{"qk_norm": false, "init": "normal", "init_std_o": 0.0059, "init_std_up": 0.0251, "init_std_down": 0.0059, "lr_mult_o": 4.0, "grad_clip": 1.0, "schedule": "wsd", "seq_len": 1024}
Each number is 128 + 24 x the weight over its row's rms, rounded and kept within 0 to 255. Layers, rows and columns count from 0. Numbers have three digits each. The size before them is the row's rms in percent of the matrix's.

# up: layer 3 MLP up, 3072x768, rms 0.0837, rows 2958-3071, columns 704-735
# down: layer 3 MLP down (transposed), 3072x768, rms 0.0449, rows 2958-3071, columns 704-735
up2958 103:132128088101137121114093120156124112137109178114158130145126125125140135165123131111123161154104
down2958 105:155109078104156164131166122140065102090138123150093131154090134156107149095131151150168123132132
up2959 100:158101064168118122126184128152142110137136130138166152139129148129129142056164116109128179093120
down2959 096:108159103154148151144135137109127122127103129135157122091112158128142109144131127159115083115147
up2960 099:134154170158156163107141111162147105152150113129142099113123126161090119124101103141170142141100
down2960 107:125130160167112152157128116168131148126158132133095133108142140079134121133146166097134131143151
up2961 105:102118115123093163125116132101132097184125168116157106088128114108143130124093082144138125122115
down2961 101:185145117083138128144152087157147164093125053164113152143119151149108111123108126106096141113143
up2962 085:105122123167163189148110151158088107133144138120098165132133115098122124158149116155142101157074
down2962 088:130142179132120110146150095128154112117133169152099109137133110117149140120122130104113107147089
up2963 087:128152142115141138103084122111173115109121134147092158142179091135105126131116117111088095080151
down2963 085:153133108072134127171139127090127117097076163131134144110094141110152112122073116121141128132142
up2964 097:149137147167118090180110119178143142140107100158115145075140125142077089108143123120122137130140
down2964 097:093130144112162128091138127120103132127182104151156135103097114141137141125163130125114113149120
up2965 094:127157127118132175136141086127134141152137113140117113110094117087130175158142130081142108160166
down2965 093:140146119148148105159102096129131109110133120091152140108098136097130172116141131162149104089112
up2966 091:162142120164124128128117119127184117061118116116079137103126107129130136154121096123142115155125
down2966 096:132104149180072115140111126155145148148154164130134095119154160141135134088122122160145122132130
up2967 107:152134114146139145078146081158102094129137121105117118152136146157102157142132117116120163135145
down2967 106:135115112154138106158140134134107133100163142111122118134143164125119141120169076137117102132106
up2968 104:132156202135094128141138137145148134139121145143116140129129120130162117157172105107141132140100
down2968 102:159128108133166164134133116115116105116118116119136118122115153138103133109101108157129139166130
up2969 093:112131098112086143146145151116111148131149141139154101133120087174110131125148088112132154117094
down2969 096:105119100146145104155122133160137113112131098104134105153109105111122135113112180119080140093144
up2970 096:173090134136147155100156165150125134120113131127127093142121149091158133155118145085107172124123
down2970 099:101143128184134126116136109138163094130137123171137150114158148172107129119146110148172148133132
up2971 099:100134122130120139069155076138130171147119126128067185166167149128145126126134118129144094119129
down2971 097:125088145105132143141119157080135078112125114138171104161102149103142113128144158122127076106096
up2972 100:137145134143119135172118099119108140114099106137173115145105098106150136174139163108175117186095
down2972 097:122149092113147101121151161146135049106149165143123149137117177110104143118096072134087136086167
up2973 097:099118111092152141157125135138146109091146170135130154148093139108126134167109093120115112143168
down2973 100:119100162124138168148116120159126119093117160101165131107110137149167138115162115196111089139094
up2974 088:106147120136113160149123153158109099186120131129122060138112149114150122131115130126132149162089
down2974 090:119092160139148109130158138121158148066160146154137130136153125112093103119134161121119087161163
up2975 089:146143100144145150129125154149119125105115087098098123146129124109131138085091064118118145148098
down2975 090:144150116118127122097150105093142117114106159153138084151136094140141076161142152122113161076114
up2976 114:117099135126118144107158177167110075126114114127165140128119140135141126108123121100146127117092
down2976 111:067128163115078148172141142113130149121179121125167138164134143151160137146108129108129159107108
up2977 107:119142119137132066110118151134114123082094111128145122126135115150101170137145114127123095141151
down2977 110:167108141097116162107105133159162156123129164095126079104172140115140109122152101089104113109117
up2978 113:124114133188144132152128106092156089145148135118107130056121112159165123138144105124099129160090
down2978 108:206117123098138154095093131149139147156105162119126162138158112089116126119139116142102112114147
up2979 093:103106106092119155148154128100168121091129104097133112143110107227109134113109124153120148127127
down2979 096:140180084140096130128111127153096128166162149119096107137100169083122141148107158115104152116120
up2980 106:154155161104117120100139105165134102100059126149069126165144109128110115141143124135119115151104
down2980 104:067112109112141113116117134053163118137146122095145165138113088130163153139110146129088118124139
up2981 089:152137129087110112120120176108133118137118159135123143128163114092087153087166135106086126142128
down2981 091:139130068196116111105123189125113092087148149137123111095090137120143122156111077160147132137124
up2982 099:151122136123126138138142112083110099102150101135170158132142118136124102147123133083097144102149
down2982 101:138073112155132124143138136129196161135140161127107102136116176094129116094166138144111122109160
up2983 093:125111121156141150103111149165116135119116146157121110117148113168157114142130099148137087144124
down2983 092:134168161108153108119095096098119119113100118128108108088111163148122126134136137119145166140138
up2984 083:154117146105127120093131107160143156142078138122119111107099120116123112167049149125141131109185
down2984 089:161109156138158130120108121104143103126141128143148141123143117126130157135095154145145099101138
up2985 101:145121152149131141099097136129067143144138133132177130120127121127116142145094167120124097119142
down2985 106:131135130123187132153146142147149138125174127186101134154140155128137140120116152112098134119170
up2986 093:166143116163081100160113128145137108159127131154112117134162105123133146121120119144173156145161
down2986 097:130111111108142154120132161130141132133100120136108145111055128133129119103175119127119169102102
up2987 099:140147165134124136126115114114103160096128099146127105149160111097136154132107106171122135123118
down2987 099:170115139133106168122161129173131119104117155148114111141091165164080094116154109111118140084154
up2988 108:144143117108114143132147140092143153123137118137112107112178115119092107111150153108174157099135
down2988 114:087128105121101140151147137153124102130135112145117139083157085134125139085084159137130131141131
up2989 112:152101089113144152135106155180153155147140093112092096122137107113125110086128120129152131082133
down2989 110:146124131140124119090150109091132131133145149153139142119112116147120155123126102101149116105125
up2990 090:138156107157131179114154153135131118158162127109156140108113147171135120096120154107136110132105
down2990 096:166110115143155074116068103116130105108131175096105166136127131144096144113102116099136116156117
up2991 088:136143147141144158137098134084100085118129125102135158169141115116130119093123150091126161145154
down2991 087:103085113124098108112144110122134135144170115183085134145139137121132123136151141168141106121163
up2992 092:123098168110093155189135141104106144108134140172148117107129106156093147098123113134124127119088
down2992 090:116125132118143136140110128155123184105115125150123157158141126106118150095147139140141145150119
up2993 111:114113158130165109160133107163132107103111106130113127144138105132118120139124132124140113168148
down2993 107:161150103128078140107132156132129128113113133110162121103130178111136137109159098119085118108095
up2994 093:102138150118126126130157115101090155128140159093160123115108133154135163154149120131130108097122
down2994 094:127085103214092167150125148154115136077147088124149174137160106113130094163172130096145142131111
up2995 125:138088137127092125149155114172109128080100140117131123132078139109127167143135085130120098134168
down2995 125:130120169139134165142114130100152117130133103182129121099099130130136134125132154091091135107126
up2996 103:116123122111158129174131112090152135122124142119079149100144112138133122159143120121164146110118
down2996 100:140116176100105101128117109124106089147107119117154137124114166122136131104192130154153103180134
up2997 097:143070134118113125117141172126128108131121077108113127180126095147104115151170149085102182104111
down2997 096:098115120135116139113178117119150104155136121159102136128124140155135166128156076172153079083144
up2998 110:184094098130093111120100114105130093130127143113121093101092089153156127159134123107132139094136
down2998 109:110121133105119141089124137109111147120144098133085125133133126122097132134091138124064146131128
up2999 097:130107117154151109089096114153109148059126117136123138114094090157152170144157126122129154154104
down2999 100:124202160145140127123139146139149123139152155081153137170155180070137139138114170122109105119156
up3000 110:158121126150120096141110101147132116099157141116116110123164121151155145080125137114118092124164
down3000 104:108084099161165124115168107097106127131122120156111131110164071134152129130123150110149132134126
up3001 101:151115114139170114152134137137142105114103133144147123157112092166150110150153092135120117125104
down3001 098:174156105133093112106166117125180124103134157164124145128130167126110128078114147176139133147115
up3002 100:152122139106152176099095122132101102092148117124124130109148097095117127099099104150135143114158
down3002 103:112129149114163080186120107131149169148131144115156113138166130163099117124115108115127129111119
up3003 085:116095102079073147134132113154147142105155128118126113122106091125150141118143100148138103157161
down3003 093:136163144120170169106122147140115139158176092138159112149115142177106118129139149115129157112155
up3004 098:138147169116154174136154115111151077112182153114112122129159146140114138105137092153110153152144
down3004 099:117120134112114097114079132123123138113131120074172126141135128133155161149089133103141109117130
up3005 102:115162118091127147130114125115124111120161122123099140132108182100142129112097114125122151165108
down3005 096:136111124168141143146173149098134126148151134149139124123181117106156151125158096160123143143151
up3006 107:118120129108107104112110148114125119133097117137156107101112119141140154141136091171093116132143
down3006 111:154123117114092165172115108118099128116144119097126135142150127112092078087114193092119195112093
up3007 097:103148082109078105134118106119178138134123107108114094094163152142159125160109114133130125116136
down3007 099:132127140090141128149100143147104108137134176144103102145071135105108129104106127137106136087107
up3008 097:109124127146161141155134122122126128151094096112111147117146110123089117067129103092120092110136
down3008 097:130149093131142134125110120116142106112130115122135095151112121127173108137135104132127155097094
up3009 100:149163137156134105111103121124091160101116079113076148151149100137118120114099104136102155113138
down3009 100:159150114086116121123144152115150132083142185132139120102134106113098118159125083121153116105135
up3010 108:109107136095089129118121148124070165109139127151092134136098111197143110147094115114136135132095
down3010 107:140118122153151098108094120157131091167138123139129127108165127117112132135137089114128113159156
up3011 107:086102166160155126148128118114116126096112118116115110097168099145141102133119096131095146129120
down3011 107:136118142121113180112146132111127133141069102187121091116145156130128142120129178133092091146142
up3012 090:134115162095105158147102163076149119156169149116097114159110119145173149158137142134140151138090
down3012 089:171137085152103152111136092123121133114119142081114145107092140159103140131111135155133167143154
up3013 098:151147104168140138173161116108105103114137129164098141149102136147134117089118093119121180136160
down3013 099:126160101094147132109129142135121158124087111124157142120149136130108140165096151155135132158153
up3014 107:128133097138140164123149122137152165130139116139092119134090088132163116133104115155116131106094
down3014 108:122119144121133102130112168102089133086151104115143142121149131097076163125149165128153125148141
up3015 111:118102158191072139166121112101125128144101145183185094090113119123139119130163124139127143168133
down3015 107:127120107094173119115124155127090142096181105127095150134170093127107148133134077101133152088084
up3016 105:140098118180101116176147124155128170108155100150146093112120109077128128093151134101157125141145
down3016 099:124078183123121155169118136167110102132115125143078137139101125191109133100141137146097132103082
up3017 101:135109112120092124159088089158168185141163126149109127170140109137103151115130143082082152165082
down3017 102:098163130110178105112148123150145088099147148097136125150109123132139122145089150096126113134128
up3018 097:123135120134183122104114122153133154113151126135176091114167126118119151138110152106126163158150
down3018 098:165167165120115145128152117138138174149143128125119122124121100101136097125106116090188144138122
up3019 091:068135120093117146137140140130124098137142114144124144125183110152066139089173089127140139147165
down3019 097:129117107158145073120142107124119135146107145156134107156138154141169156169128168147122138117107
up3020 107:126131136139074120104140146089172146123134130087088147107131171130146103157131153160112142102124
down3020 101:155115094137171114099136145148096084136139147138155148172099128099119106078082113114130137175140
up3021 103:145132128123147141114131151108160173148148140120131134088151138093113146090166152103123135134161
down3021 101:106119116153092121130111106147080130118100132112118126123101151184165116151136112130113095170122
up3022 101:128133131125106133091135115119123154143088131106116170128158098149126119130141106142171099134167
down3022 101:107133130137139148216142103137151088112168108131119141112112164120126189129143068074108110130104
up3023 093:100170149109128128105156151091158137120143117127148115112163094112122133137196193103150127131139
down3023 093:139129123124120147197097101126076133122124155121157134111124130152105133147147114112143132113091
up3024 093:131103159123112127127081121103123122172099121166080114145088142167104106108164153173171105128136
down3024 094:130134124115123090109122129176133106092149114120174161139151146163147092098163131104101059166140
up3025 100:147116135084158142118147123114169128127128183162120115166155130130113177122134142130068103114142
down3025 101:104135116155145097146112120151097117127092103122136130128099129140191089141138158109139140132111
up3026 101:153073158135129122133128118109109121061162146136100115103115064136116141098136131103119106125065
down3026 096:140174110147144166126146151131158129167125162112134134154127140135114117149123150112128143134135
up3027 091:127130135128118166136120116128109077118119083125099139127137142111139166153155157114121119115162
down3027 095:138070163131117153165121117106142123116131100140101108130114095158132107134105142110105138139159
up3028 107:118153072128078138144109171125122140135087135179107111114133094101104132121136141126146137145166
down3028 102:138117182066147097153149107114162121123170108119152136152115149101158141170134154130114158138138
up3029 093:139116114108136131140094109126116142157088136120139126150133106155113141155072109114086166147149
down3029 098:140117122119127094128155124143126163073105148151137124143095137120171142083154141089146119091088
up3030 103:101117157151168140164149118122123112148138166099101109090143137119128128159092111135148154130170
down3030 102:114143143118106138126131108153113162138124160132094115123122077135152165163150151148156137111117
up3031 100:086166124142126145134099154128157157142128117114100074126114102148124094137073118117107065159101
down3031 101:090120167094110172148118127157140110160133145084132151074186098140137148123130092114136109100083
up3032 108:141166136112133117133147121115128154102129110126105121101097105148163114144140167132124055146082
down3032 108:126109173099128125129118139072162106127139174107141098065083176132117217114104132110084136153142
up3033 103:144163174106128119118107165159140113130130100146120108111127162137134146096108140162120129082117
down3033 101:109113139141117145122146080124155114139109111120134168129131087127126090144114128112113105123118
up3034 103:157131158127140106107130133160100093085130103089167092134172160111147103117124104129114100129133
down3034 098:101111149108077151173131115137167112141139123142075128134113105100142155130153116131104176082111
up3035 111:112133149144131101110129122144098149109114147127128122130100094163107112076144123162100081137133
down3035 110:112138133137095089144139142143130112127134085141153113091130134132140147084119132130159124113102
up3036 090:110167136147111110062093165162144097145095124102144132112146145145080130139123104117099163160162
down3036 099:157113122157124110165122167154126132118165123175098105112111132121121112127157132104172155153086
up3037 094:154120137108094077160170140133128153112122084135120071106156124125157128135152111113115141099094
down3037 094:161132141118070106104160126130135099136132128139111162115060144125142138122080100118126130178144
up3038 113:117129083157114128095098108127141103124128143102138123129107121114126088171130143176124118131128
down3038 112:125122119132113156122121133106149098131141093137119158137170142113141125151089144093104159123163
up3039 102:120096123113132148149122104147108100088114126144115133150134122092145161113114100134109127106097
down3039 100:111105125148121115108132152117132127173111120128110133122114102112123105109166134159156104141142
up3040 105:105153123163184144138117130134142156099123137103098153112132123170106121114120096128109082149123
down3040 103:114097122135136154150141126065133113138163132088103118163152113120121140125062134135119148137165
up3041 092:134150121114128137131154172159130105128098148127120137135098119140129093120153099187097092159179
down3041 101:104113149136117166142107108127163131121146132133127087075149177120122120164095131098126152132124
up3042 102:154125158120114154110131118143131108079117113121161112134113122157118130133123070099109122136099
down3042 101:146109088110129082151123127111156142149152136127123146146130142139110121102127121192145127171145
up3043 101:123125182142136179104126104092182099144110085118109129116101141144141148095162145112123112114091
down3043 098:138148100105096147075156118111130206111162140136139122153109187121081089107127127127154132145152
up3044 093:122140144175130130098113115099086144163108111111086116121145127106125105159086129100126122143173
down3044 095:116148104128125132196126166158115144113164111107148120118105163098141126147160116135113142157107
up3045 107:155120112135141114155172150147196109097130117146126140132075107163138107168094158132102123151131
down3045 110:138180137135128117143168107138112167116158156091116125135127162108120138138118124128141133095129
up3046 097:128121153109096135128133108136132095143132165092127096149108155168118137122144157131137103164156
down3046 097:125141101135158087113124117146131168115159131122141119110126125121123125130104102130193073125104
up3047 113:135105090152121155109120138136133111164130131159143141112101096121103129085114111136136092111126
down3047 110:101121155112176124158141098147108181046151097104135076133164141115138130142103118115148111115130
up3048 094:130102089083143173120148104096125111107153095081095080115120112115204176138100134100115116130129
down3048 098:089097143127072110154096190156139122144140171150105168124161116144123114104098137117107144117138
up3049 097:126110117105102133132144122117129121112104108141140148150150086166135149150082124107141082180107
down3049 098:169105104130128149138139138161092155186133118096137146151125121116085157134101164110099171148111
up3050 096:118124170121131165107075143096138161122123122129172129131170114161105138124165122122133148115157
down3050 094:130160116120160100109108101142116125131105158133151128119095123139150140152110079093136143163128
up3051 116:118125183160162133142222134082145106129133141142115146121178124124133163159156151147149129142120
down3051 115:146121153128098078115135153135146166126129127133121117127115109106142140117124156105137162140102
up3052 101:091100087116078120113128132131123111144170116115145147152128132131115138167118119104099159147131
down3052 100:139147107144133142163139168146100125094094127164066130100119103098144133153100137111116157158125
up3053 097:101087130130122109116149159151147147092154123128109139098129140091117144093145137164094136129094
down3053 096:144138129132161149117101071134136142099129175124169108134159135153128102143176138108161155149145
up3054 096:122087090146117162137069106100131139084107091097152142154151142122096125154141126149138115139165
down3054 095:155153146086126085082147160146150137164140147101090134165147130136138118106117179143113118149101
up3055 093:149109141146199124145072084126129106104130139064144162114103132159151154109141126134123101150127
down3055 096:103130143118110133100145129174147135152122134091109158077129110109111088141132128147136103114124
up3056 102:146112146139145113122126137051168136088099131164152113147101151096106138112107132127171104149162
down3056 094:098140133117096103110101169132110119121130162110103182136135124093132090117110159095092113086110
up3057 110:107103149132131117127167124153104153115119104141097097143114104160109133085107151123192140104125
down3057 113:153107149136131148136140147120113139141134086118150145125086078079114100159104107105107146160135
up3058 114:135104121115143120101141108128130094120154126117125132108148161122115141153127153076179133119126
down3058 116:117154123093121144103146149103143116112100113091138133145116085140100115109128195128137147120119
up3059 098:111155127156135163129137145140139104110104082154143088112103125145087145165134163147140114164137
down3059 102:153107135081133156150136098157105100138141141074107104132156156116112098084138103102119134095112
up3060 087:152135114121148153096136117145141108159119168127103169128160088126114099081100155108104156146149
down3060 089:107126118145059114118139108158138153114215131157119076144114147095123148183119127129142114128125
up3061 099:110111150085113116122130145113139156123110158144137129143169096183170114083170173111085159127047
down3061 101:131098103111146093186107159090125113134124125102097161124143143096126147114106161147118135153134
up3062 120:134155140126150136140088156138095130119095132102101165129100125161139107116158129122143088138130
down3062 113:133101125097145128099134110118150106130160121154117114129138080096115125126129117086111189133117
up3063 104:128128107164148103115129103132132171117125127107119146160140119148133124116114098159136156091147
down3063 097:118157129123120170139094108108132095168131156139129104137108134121149159150152120097131085125140
up3064 091:092180104110134130125093101075111102157118116120065140128088147114130115082175115118065149100160
down3064 092:145119110106189148201112095135118132141087162109144178117122115125123137124123114133172123124110
up3065 101:095117084137141106118166093140115109130165133125105092120124133139116105132136158153145139126122
down3065 101:135155126153100177144122158122139169129097155164123154098100126123138129113151117124096096156141
up3066 083:130101144124116093139146111119101113163129175104153103147106081160129154106124153086125125095135
down3066 086:095136112131135120118128123130132127125156080125128108138157161111121141123139145107103146142127
up3067 098:143156145135111127156182092129151106136096105113138110110110090148138125158146129121140161149084
down3067 092:144116118126124125128108113163107125106135157129152179137151105117136131132168085145110134169153
up3068 105:173143167113127141142134144133092139152084152122129094110190098135136144140123102117070135150130
down3068 105:099126083111107126146155129164127164167129092130155114135185112144141124123118136113169094139139
up3069 106:120128162164128139162110149168123074137131168148127113102120100118145106143125109104152099129182
down3069 105:123123132102139187094103129085124179103136090115106113165091109117095142126132096144097140157092
up3070 112:104134149101149105103124147113120119106136128092141124118120089151126108125118153174108123114113
down3070 103:106165115151127110124137136120134138122093134111120107102183134125092119148150187124100149172083
up3071 094:153100117127150137126149126173116175104130134109142103152113123145119123121124102175072129144154
down3071 093:123135108138111090147135147109155116148131163118115113137157169120115142162161130116128097101075